Weights of a small transformer language model: 3 heads of 128.
Each number is 128 + 32 x the weight over its row's rms, rounded and kept within 0 to 255. Layers, rows and columns count from 0. The size above them is the row's rms in percent of the matrix's.

# layer 4 MLP down (transposed), 1536x384, rms 0.119, rows 310-323, columns 336-383
size [ 93  87  99  95 113  60 107  66 100 104 121 105 107 123]
[[160 176 172  90  92 159 112 185 137 157 120 144  80 161 145 112  94  96 169 125 118 141 107 119  61 126  92  95 126 187 169  89 101 118 112 126 143 103 152  83  71 149 110 165 127 170 123  92]
 [127 161 112 136  83 147  89 135  96 140  69  93 109 139 165 113 115  92 127 157 140  74 128 159 114  58  58 146 147 101 136 133  81 161 167 194 109  61 144 149 104 140 152 159  66 100 187 135]
 [106 163 133 111 103 150 119 143 153 159  93 112  90  78 165  69 103 154 108 110 144 103  92 177 148  89 151  68 176 141 134  87 117 160 107 156 142 112  49 129 122 139 165 143 148  95  97 118]
 [165  88 139 158 154 121 191 138  89 111 144 100 133  97 108 103 132 124 105 115 120 105 131 158 128 164 156 133 178 138  88 121 129  95 137 150 162 180 159 178 177 157 152  53  93 160  51 105]
 [111 154 104 112 112 120  90 118 170 113 134 155 130 133 112 171 103  98 134  99 135 181 155 135 124  93  86 124 127 129 123 112  78 154 149  77 136  70  97 117 158 131 125 131 144  54 133  95]
 [144 142  93 161 121  78 137  87 130 119 136 127 172 131 148 127 134 124 181 193 100  68  92 142 140  96 181 149  68  79  75 131  95 152  82 128  94 150 128  93 164 118 143 123 127 127 163 127]
 [114  95 117 183 104 176  89 151 108 178 158 141 126  90  99  63  35 157 154 187 137 146 162 140 130  88 106 143 179 144 118 122 172 132  60 174 147  74 124 127 135 170 124 161 135 126 168  95]
 [152 161  24  93 121 147 121  60  82 154 166  83 183 140 136 163 165 143 170 166  99  63  95  88 120 140 116 139  67 110 109  83 129 115 143 179  83 129 182 157  97 127 182  78 122 143 142 101]
 [ 81 153  95 102 151 144 165 138  83 159 134 102  97 160 115 159 115 132 148 150 172 110  89 131 104 130 199 110  23 159 154 200 172 142 137 127 121 146 134 154 144  73 135  57  69 102 104 101]
 [119 172 108 138 154  82 117 122 144 134 163  98 125 181 138 172 154 140  98  58  91 151  46  71 144 112 120 136 134 178 109 184 181  78 104  94 162 147 119 128 190  89 144 124 135 148 172 162]
 [100 114 134 134 136 166 140 110 210 136 114 131 101 121 123 147 181 181 175 145 154 178 109 105 123  87 155 123  72 121 114 165 107 188 128 145 155 143  82 132 128 109 159 106 163 156 156 132]
 [ 72 142 116 134 113 116 136 166 140 116 127  79 138  68 133 188 113 135 114  83 101  72 151 114 118 106  81 159  97 115 103 113 152 147 171 135 140 154 122 158  87  97 133 114 127 139  81 159]
 [141 178  74 129 145 148 147 118 131 110 188 136 144 121 173 140 138  98 101 183 157 116 162 123 116 182 109 106 115 111 113 108 105 106  68  95 186 162  81 107 107 118 127 140 157  95 197 149]
 [ 91  47 146  96 106 129 150 163 137 119 107 135 138 113 108  70 125  80 148 149  97 150  98  95 113 156 165  80 133 165 124 135 111 105 158  58 119 102 119 156  96  70 138 101 131  98 136 100]]
# layer 4 MLP up, 1536x384, rms 0.12, rows 311-324, columns 336-383
size [ 95  93  99 128 104 104 105 102 102 104 102  97 109  97]
[[127 167 127  67 159 137 120 139  78  46 103 109 113 153 124 143 104  65  62  94 174 132  49 135 120  90 132 143 204 100 122 120 105 178 124 139 136 162 144 215 149 135  72 176 165 155  95 117]
 [173 133 144 136 132 132 158 156 157 130 102 161 104 112  94 146 138 104  72 100 179 133 196 114 144 134 154  77 150 106  79 185 197 113 128 136 136 115 164 155 150 187 196 110 116 134 152 117]
 [170 111  96 124 119 141 196 107  97 111 143 182 147  76 140 177 130 151 188 102 134  75 209 150 162 123  97  81 127  74 115  93  75  64  89 102  77 115 111 147  68 100 159 102 124 192 116 163]
 [166 158 121 119 127 108  98 224 145 216 102 161  96  61 114  98 181 170 111  94 147 105 106  94 150  99 173 158 121 150 130 168  97 116 103 142 183 213 161 145 137 101 162 177 101  92 109  76]
 [129 138 155  94 159 110 145 118 166 154  95 144 159  85 124 104  56 103 123 156  59 117 101 141  94  78 137 111 165 109 152 127  84 127 151 170 116  94 103 131 203 113 147 143  93  96 112 156]
 [122 113 131 137 140 206 165  91  98 160 128 135 150 150  97 114 104 104 130 130 128 126 135 173 116 101  97 115  92 174 119 168 118 115 182  70  61 155 128 176 100  34  86 146 168 160 159 162]
 [156 152 135  89  85 191 101 102  93 175 189 119 157 132 123 131  73 120 136  86 168 126 107 132 127 134 146 144 135  94 144 107 155  98  69 172 128 160 149 154 191 150  98 127  97 173 108 117]
 [118 145 105 171 128 159 147 144  93  96 165 103 124 141  63 165 113 135 122  71 137 130 197 127 107  94 128 130  89 179 149  88  74 168 112  97 110 162  58 128 168 153 159 140 160 148 137 131]
 [101 133 131  97 174 155 159 101 142  73 158 171 112 125 193 169 134 128 166 206 173 175  98  97 104  97 135  63  65 128 127 143 137 185  97 125 128 171 141 163 140 101 139 153 185  84 136 158]
 [155  86 106 121 187  86  88 107 130 135 113  89  89 161  46 101 112 191 110 158 144 167 128 135 162 143 135 112 149  78 200 154 131 239 144 128 137 151  42  85  90 160 114 151  98 164 169 108]
 [144 150 107 129 136  90 164  74 113 160 128 115 164 121 167  96 112 143 185 111 127 186 105  96 138 114 116 160  99  57  89 102  89  74 143 119 141 179 133 141 142 137  96 197 140 118 129 138]
 [110 108 162 141 139 198 153 118  93 188 108 108 142 124 122  63 107 177 115 140 126 153 140 144 129 103 192  86 133  85 128 146 109 100 124 132  87 137 163  79 167 159 114 143  85  64 152 170]
 [156 148 164 144 149 149 136 123  75 139 132  75 166 149 141  98 150 115  89 150 125 130  83 129  97 146 133  68 144 103  97 141 162 143 187 100 138 168 121 114 129 124 144 138 144 107 104 133]
 [162  82 121 143  88 138  77  55 120 150 118 176 126  56 120 127 140 106 172  70 143 108 158 130 142 130  69 143  96  80 147 148 116  97 116 150 147 103 130 148  72 143  95 107 193  91 104  33]]